Part of a small language model's weights: untied embeddings.
Each number is 128 + 32 x the weight over its row's rms, rounded and kept within 0 to 255. Layers, rows and columns count from 0. Numbers have three digits each. The size before them is the row's rms in percent of the matrix's.

# layer 6 MLP down (transposed), 1344x256, rms 0.0655, rows 598-631, columns 64-127
098:115120090134119109132145103154151177139184154131150117150154136170161141098118120118122122154163107110176154180094123101133147159180150141136157144109131115082085155099103097160169077103169094
098:082127095127160190148098199102068152104140149162079156073148122165123149148088121154079159125107147120150119139185069098119173117102154000061150096111098137129136128160090136144200148108139145
100:109162124115114113154164087121083168096156169156139087199149125132137184160133133175144127165192112107140076160147149126072128104153172060119166174080115123153153110137150145075187145137136062
105:117168106131085082123115115180130128152102156132127093095118091118110130096108159205110070107142108148171145117136119096108123172133153052126081139121179166123166161136141105100108163208126104
095:136103127093096105171131126184117098109109111160135068135096159141170161119160203140135094170146144080076154177118109185121160115118062156155083157131092093183120136140156161147116083150140132
100:087131181074165144138110121125131155104121079122126109093120173110186091104157129144091097120109141169104140134064101164126135087147124101137135133142148092066153121141149158130254146115116106
099:123147062104079098207109079160099086047199126162138160137108106150125114096153115175137130104129129105136133155125167125122146092110176164108068125127078148063158126092121172127239134134107102
097:105169128153079154103168134160135087137110156096177241156120159121091162109142155178171182084155125148079102204123134137130112089122106121109143149110083127148152097110136124124096167087148109
100:141164181108082125131132165091115139086132146136195099119109110083114110082148140094144134137121114117065131174129120119131122094112166240156128128105117129159117180096134175144115129059132175
099:223137165170133182107157172133146138136131081167099139140129166140071109088127130148098154156116098184078142145185110145134137112054106141134145109135142118097096127126116133142153110155132169
098:149148142140129082115088081127169147154157152145116109140087170160154111142150201148161106174172106159122129144071097153127127153096132088132124152140137128133060075150215124098049102159163132
101:158099142191179110157084093197118109122136172163110184175146146119092164161100109131113112113196111137173181124166119072127178135192080124111133108130134140128127128083133145124167086187123118
101:084155061112032105073210164108090133092166118177138110086134152124148117134154189126131159160134141159135126122084196125147189099129126104140165151117161135123136175179151076102128126141163120
109:145181134133114169112155176105148139101140175104145106132170146127114134123127137149194128146099075071124120120135061107158103175112137000135087144155131136137143074171188093162245133112119101
101:113066102205127112129176117170122118132122134098076172127123132106081162182087093088175140181145214126111116103160101101122128105119154157110082138102131101187105107135109133204168123186106099
092:112077121140067154136100141123135042137177152140107151140101082117155118159163161120139090170125126145139140186131125160070144178091151255176172133175138128196112152132163140129063078100107097
099:181156150100070171097108169117114133138083057095118130133154140132155139123162169155131152107120113085120096154134194128124145121150136160176098143083099109096166146121137085103168110157163097
096:161051066125110186083098111160116141109117120098113106112138153110134151099134134115098172111107086105117151094145162142108122115133111242077080157092212092173080134219116127060151135186100166
104:162114146106157086145149106146136137125098141123083151151108151120131155148091119129130144094116097093105182103163163106103131120100155114156099195165130099100136089131139100100165143076124180
097:121127156134122069059172160157137130160118154121161108088171170133167122109122127097152132161094094175148151111066121110116099101154126183084072096151133097104090096093138137152112196055180129
105:131113072167101108163185171115122106115128142107128086150106147137087116104107205192131123122119145118131124150143092095120116076140105096126146171143104107115059050108114157144114128151094030
098:171106137127158118086163128149072175146157053180109120148112189143105110146131158114137117133099116176080165106150122117147122134116167013167093176139161116135109174126133188155154183103111119
099:115155121174147067143102078147109110136119081171122110113109189089101106128082130087215096151159120138107090143117200081121094086190111085144182097152076170091078114153164116159253166116147116
090:140126065090095157159142095108121116105094166084153126152133173107125098136193135137210162107153087107117098151114122055099152140181154080057103121099192122157159133138102130149085064174089148
094:127160131185127117117174114165142115090111110158067112142094103077129136131166136116158137065135085111141153089101128134097071112172106186119096128112114181111078069120079106126133099078111159
100:128100180104147154113138151123143121093091133128149148114098153143109137173108164138077160180154140103135114159134152150117120089149082167110173069093150131143125116135137126077066094059151102
096:124149107088107197060094150091144137146132144123081155124167148133123108114178173086123116157139143087100177102110150091106116106141074143125121110109113153070145153131081112120093114168099155
100:104145105116068099137129144115162091092086098169135126187149121128208115108119173116148177116191141127103123159171131136136169185137143246179176069097078176134126060084111148135151124123120131
099:118059128085177117050141152181110189089129103150112113124087123207150138116144151139128079182118100188186092165097165143157093137111184066161099090180134139152121115142174130136183103120091125
100:150138131146138118121145159104154165191161081168125068100105121138104081156176097136095150094141144159064152211164123215147033128119129096132094120113173088146092151097115134139144092158082138
101:111110141128140144116121168115111140166095132163161102174172093147121089105169084178142154125134147133149148122160114134169113112173143124149154120165113091154102110145115112100226115088138071
096:116172076169136096123157128068136135185162107110163116131162125109161099082081160172144099101127104141142175113101136125124116163109161000154191113126123097139127159088152145159129070088186136
097:128092152123115120174083120144167134128080117078115101141105161092095063083136111104139222113135098127142078146136140187096155153101145096132116144142114176139155145152164118179253095149144092
098:170121151139153122159123132122074139104094101118146113124168105024124113095102145071168141116120164159152182170095131130100063179127181183142120126122146097167160141103133083062075159112098137
# layer 6 MLP gate, 1344x256, rms 0.0764, rows 599-631, columns 64-127
095:152120109129067090134165126130075157151126112079108079120163116178074133153148087084145133173138115109126120144155186167128174170095104164062147159141218162128162122116184129111096155122129134
099:083139109143140121149160082120180156137135171127083110132094103073118180091122084141184095121147159102139104165071073125119136141117128137065108102070102153193134089161139123176052101137154123
100:083148190054156080121106127166100034145174111130125167199119110111091158096174164150115149157132155115177093093178080196131168121142155153129133145100105057154162129158126072062087135134108183
094:136102081124114113172113070123121167127161052152155127102055115193186094177126106082091107094109095110129119188128126084075124122224137128084172096081098098105118081110144114101130154144144109
105:126155116115130175138115086093149129094147113135127125097162103174077118125171152173140113115112145123100145122099143093125132164094133145067144091140168077156109163135138127090016143098116067
103:123145105184138133105119110078114146134123118182122097141062162147136140105180140176125160190128117122106114142111131065152138089151117174138109122180116156133092162076135118161114040149120144
097:149135107128078070145108093150143111139123127130061074116074151137125159152128134080125131134171139114166138104170108100131150079135195155155154148130170122117129102138166108084065123098109083
098:147099138176115107170170160170209131119180194120115118111102143109175111108144112134093151098055071109135081106146099112110146163186133107106142115099133137131082117092148118101080197094064083
098:159124041112132095122115168134115109145174147167127099153179171128117144112119125145168124135108178098186145100096105160161125145112114148157159144078117086137100116102162176088119115155167183
100:116095134155167151127134131054153124127155131103134133085157122093071136203125091052134132157106127106142081166096096134137114157084102146158171187092094139128108199154120199078145190160127184
096:084197110120105114143164153168103085121152138118091111118128124126122130122168138135119053146080188077041164128129163152071113145103095119127145170148097130152083154143097129053121093104146120
099:195093099191169127136114138088127106133135114077107084021071104119143137101086215079134108120115187113139164131153115082090077104136091158144125132138160120070096098129178151152138195082158158
103:098157158161119117137089182106152098126161164119115159070147120122141112128145125152111119102088134081190121157125127148145176040142130185085180171086185135094138144120169078145099154155135079
105:159108149113131078173155137105164088081176152139079101166118120066117191145131148114126121182113160112146099181156082107105176194167086126116136107061096057148121219157143107150138111111142107
090:081109127095075142080118146119129123119171134164092088150112076169111136198132095160159090098149117133077180127181130133097140130144126111135145192180200119176096110203101148107151097100124146
099:132215135167095074149132123139136098170170172150157160135099103151096119118195053142148130156105137148119058160154092145160121188131166115110193134177164113128095122138109077044105120077108116
101:109131143185105113188094044103102097116157109171133156121107123128139104133141145131134132097139184101070176141142106127065107130160146135163105168143211110128107151172073166104106141098107141
103:102107085124105115126140201091171098199128133118131145125045128129144088170202145170090146149068204099104127131110125126142191121154119229140136134085112130137126095077075116067113100103117125
096:119160076187170111122161108125149149142179170151118067178103126079125102108120143147164239086159110141097138158135154131100111154105138139189102164087178107153120118164148189152099136128118143
107:148094123107118095170102131097106169134177142128144130111147091067157074146168122088098132138083142115092145132127195097115146101093079148111115196153180114115136157178122120127088095118136121
099:143172146068116122116106162093209161120094146117098133112109096137150142102177183096140127103082156180112140110133172081123116099137121116082194126075150137175110173134137099114094119140079130
102:145151168089171110145143143124111091122156144101114146116145097149161128159174147131087047137117148172165155113110091092103134155076138146100123124135158145194137149075140152104097162133133166
094:119173065144112096176153186131109119204097146083162170120099152132104183155093149146131124125184210092152093183081131118121135123143195133165132121110115127102154144177150147146159132192139100
100:108135099073087139141137134176117168112158162084106130155101126147122083082114101109141135154161116161146121151158061096108136119104107134111151163116174088113121086165098142098159103098145087
101:131122149132114095121194124096147163133128176106106077092144150065114101142126106128134176180064127150161140114114157122133102069123095146082126196162191105195119137146150103150117101117100113
097:111133163178119101123127163150151095152113145164112096144129167126140150170140082108087104131122206203079139093121113123215131105134163127126078141146112100118121129141100149151126054150122130
099:102130130156066110111099088129128149133095070160088129174152164109128050121134114140142097142164150109125143157115157117068194088151069182122160145131175136166135176178125112148141150115110135
104:162152161134158155159162106179149088178126137092093091124106165138122167062164130077140132082124125121124139114128109129084081087164144163140136157197084127158121222148150163158089157223149108
113:142106074128111122142113094107165122144079153160174135075070110124139135125216129141117094088110149112046075168105111097160105130136103147152071148106203120106054151157150149164097170107135141
102:100125063147177123123151127161118118120115143121108155144145077183104151135142132166136118140153122070072117187103091162125118145073136173153141158129081129189125157122141123138087134079119139
099:136120134144103133054146077101180152149078158175129101087091100126110157122102073094142089110125087102158156129092137106112074166110116135099124075135139070128090113134168142057112132115146102
107:124090152156170119162104133079141151123134105114109119164090141072078139153137148155074100159148088142122122127119079119127123165174104129125124094071194075101136154150139163107110165105159153
096:139104113160135042185144155168160100111193133117132167089121174127140179105095130208077149150178119086129146124178113132097121159102147116086112101155124148152109166105106140051051162082123108
# layer 6 MLP up, 1344x256, rms 0.075, rows 599-631, columns 64-127
100:099139155189136123151140138141075151157105154133157142129163151130156177156150125148173177078129129133158112177141130164150151135141163139174110146070118136132100141092101121155156143114141133
097:143144089117135132094127122101120108144078110173180063080071194171080123198164169157120111137125191176161111066142189127182123162110148099106107177145144100138118115126090094161130153121143112
104:136183108072114090089083056106097080141134129095198149135156059140053120115182177149134153126082127175117121156078112100145171189128171121176136172114221136145134139131096192122112118181109185
093:125163129054147118120133120139135133182087112120155142123140137114112156103084136098140085138095140115178149107146150162204105112129147097075117122167151112150197150118089166183143129206114103
100:183175148177093222083136150169145130182115142174168130147136160110136107098118161162147122103117169156131080122133161089102172166150133120157136179111157196088120139099149122191142144092142178
098:126115070135101105119066098130046158129140120124118138157180153138136117144155155125100133135150148152159141158190088103116108155155142157112154144151072157158128107165117138070128124077171151
096:068110088120170161191172126144131089124137195155132122108133067158144144170136147107103096130147067128148159095146089107138203085153108112101160109125157125097165128138148108132156176156148132
099:066212143153085075121128091194090095108107112163134131156123150123158082158172178171155133120119065122105141130135106092130090064094101160122176122135130124087115120163153021153166153168170098
101:177099107126117183164127106137101144057144095141096091144086158156122090097171155149111123153120139082060151130158135138161098114138103145105150141117123083101087120112169129086171174127140141
097:138088100123127121149156099114139182134153120159166128144174103106195088154078170142080123138179109130088145148078208123122080118089099146138071081094095131124195141145194142128126137162129123
098:087141114089092125164176089143131166134116093086104117197157114155148113132123160179134092108147137111086115129167165083142164159126208057088154154131136096153138139115119134123110114167090118
100:164121155150173172172134135153099108131135167150090134160091114141122143077149087130091127083129152140098132172050121083116140124093100152080114138137095131165126178113138112113163092135076154
108:092174118127077136132071106112113107094149145117129120100134098131129154151179053070146153103116156098131107143120124139110126146165196087126128102132100100088139113120144130150141118161167051
105:127078126188093149110124159091125154149126178123180144081103136193122106134142117071109118093082154169094098110188126105186156118124174151080121137156110100180122099135124143119091158167157104
089:113109183189117159206114197062116169148110156162147148114106089125116157083114143111107139203107147095103079151135096133075117153148117157208110122070077061123093161150128155079085153101127103
098:098126151164170129059169103154158094076117125144069116180108172123139116090099098129134141165106149165158176126090148104105141093130144144113128087145199115083077153143064164180121138169106151
095:183160203115136089134131192096172104127130144165116108135144116097097157165166162058094096132087149185134127127152116109141145090140148131225146108111109087120119091068136133137113131097166169
108:182185093084163097116152120122117148152111138112121040142145138107135117106117138141088094103128138107168113177120137095165155173201175107127098154129110166135099145151117117151114097095108130
097:142162107136148187129118107113127165151090140115158157165117148098124114140134174093127100114104136206102081122107146143146138154080100121068134195154154105106161080112163170151137136143150097
107:067172205140102177142204099143079100121109176116116071137143155146087121109099121118150121169078131185141115151156143125160097162086115155157110082174110092109124152105064107107121122141129125
098:166131191140161101157140189152193142138163153148129140137136110099148158109120175144157119081112156064071140082088173173059140117106125112086168149129126164136119123134189158105125160102175124
098:147123165164143135087139145179158115079123122102122164213115116136119151123199149113141144162114096119117160144126118107120141092144107101131136148103170117130180114133124091126129080136088108
090:100130116097114092172195142159106079119133084191101112145125166128067176117105089134169164163123175111077132083145164171104122152113098123162174126129089109121140169097151140127102156161100096
094:137166102100117128083126177139104054188149164121113143148157168165099124121115110152105173079108153106159143126130136097154171097135155095093137161134092145117092158178144120166134122140112066
103:089173139082077164110100117179122134107110129111192170116108140152124136130151128112123099148150142081205115159097148148096150147118126097129093100155157137116088099144107128105128133136092151
098:146091139092120162156153094152120077100117190111162156129137111151113193143060179194123101122139104108202143161170100123085153126059092119146128127157088127144093121127147153122089161115114164
097:140124124186197058152124095160048169123143162134159120145125146154114148171085145138139187155195091072229138127135087079116104151103124075074128118128150084144105119193141146195119180146129171
101:135125108142159137097148094105144156145164135130157154100109146152145111116111169140191171158126131099126143060169111165136088159152148077138127177125081105188115131097136183108105154147185101
104:133158129101095162112179127130075132204170128135115083082104128124147167162146085130138139130063147195151136107102111184059173096151133143105111148115169058124154156047120089169137167135154111
098:189138140117114153129130135123167128159130146128106181101149112159092147096145168188094071122077119130101122108167138134144101116135144170153143122146113138148123057101145162112140100067170119
097:211096150158147152138140139162132132120124140166073153123135135132126174093146073101166048132141132160098156118121130142123127099081123092140136120187045111109130136066150120130115128140106139
098:124157088109107137210173175095161161122111161209035113127072148079088173117135113088120134105155131121132117068083130116152141124134146163125125154106092071119146092149151080172104099079120152
097:176136096093102133127165150205132084150110141110203113099135033076215149166167164111197135117118191113155130078102140158133146124140107154197147144168128118174136094157146083145144119129206164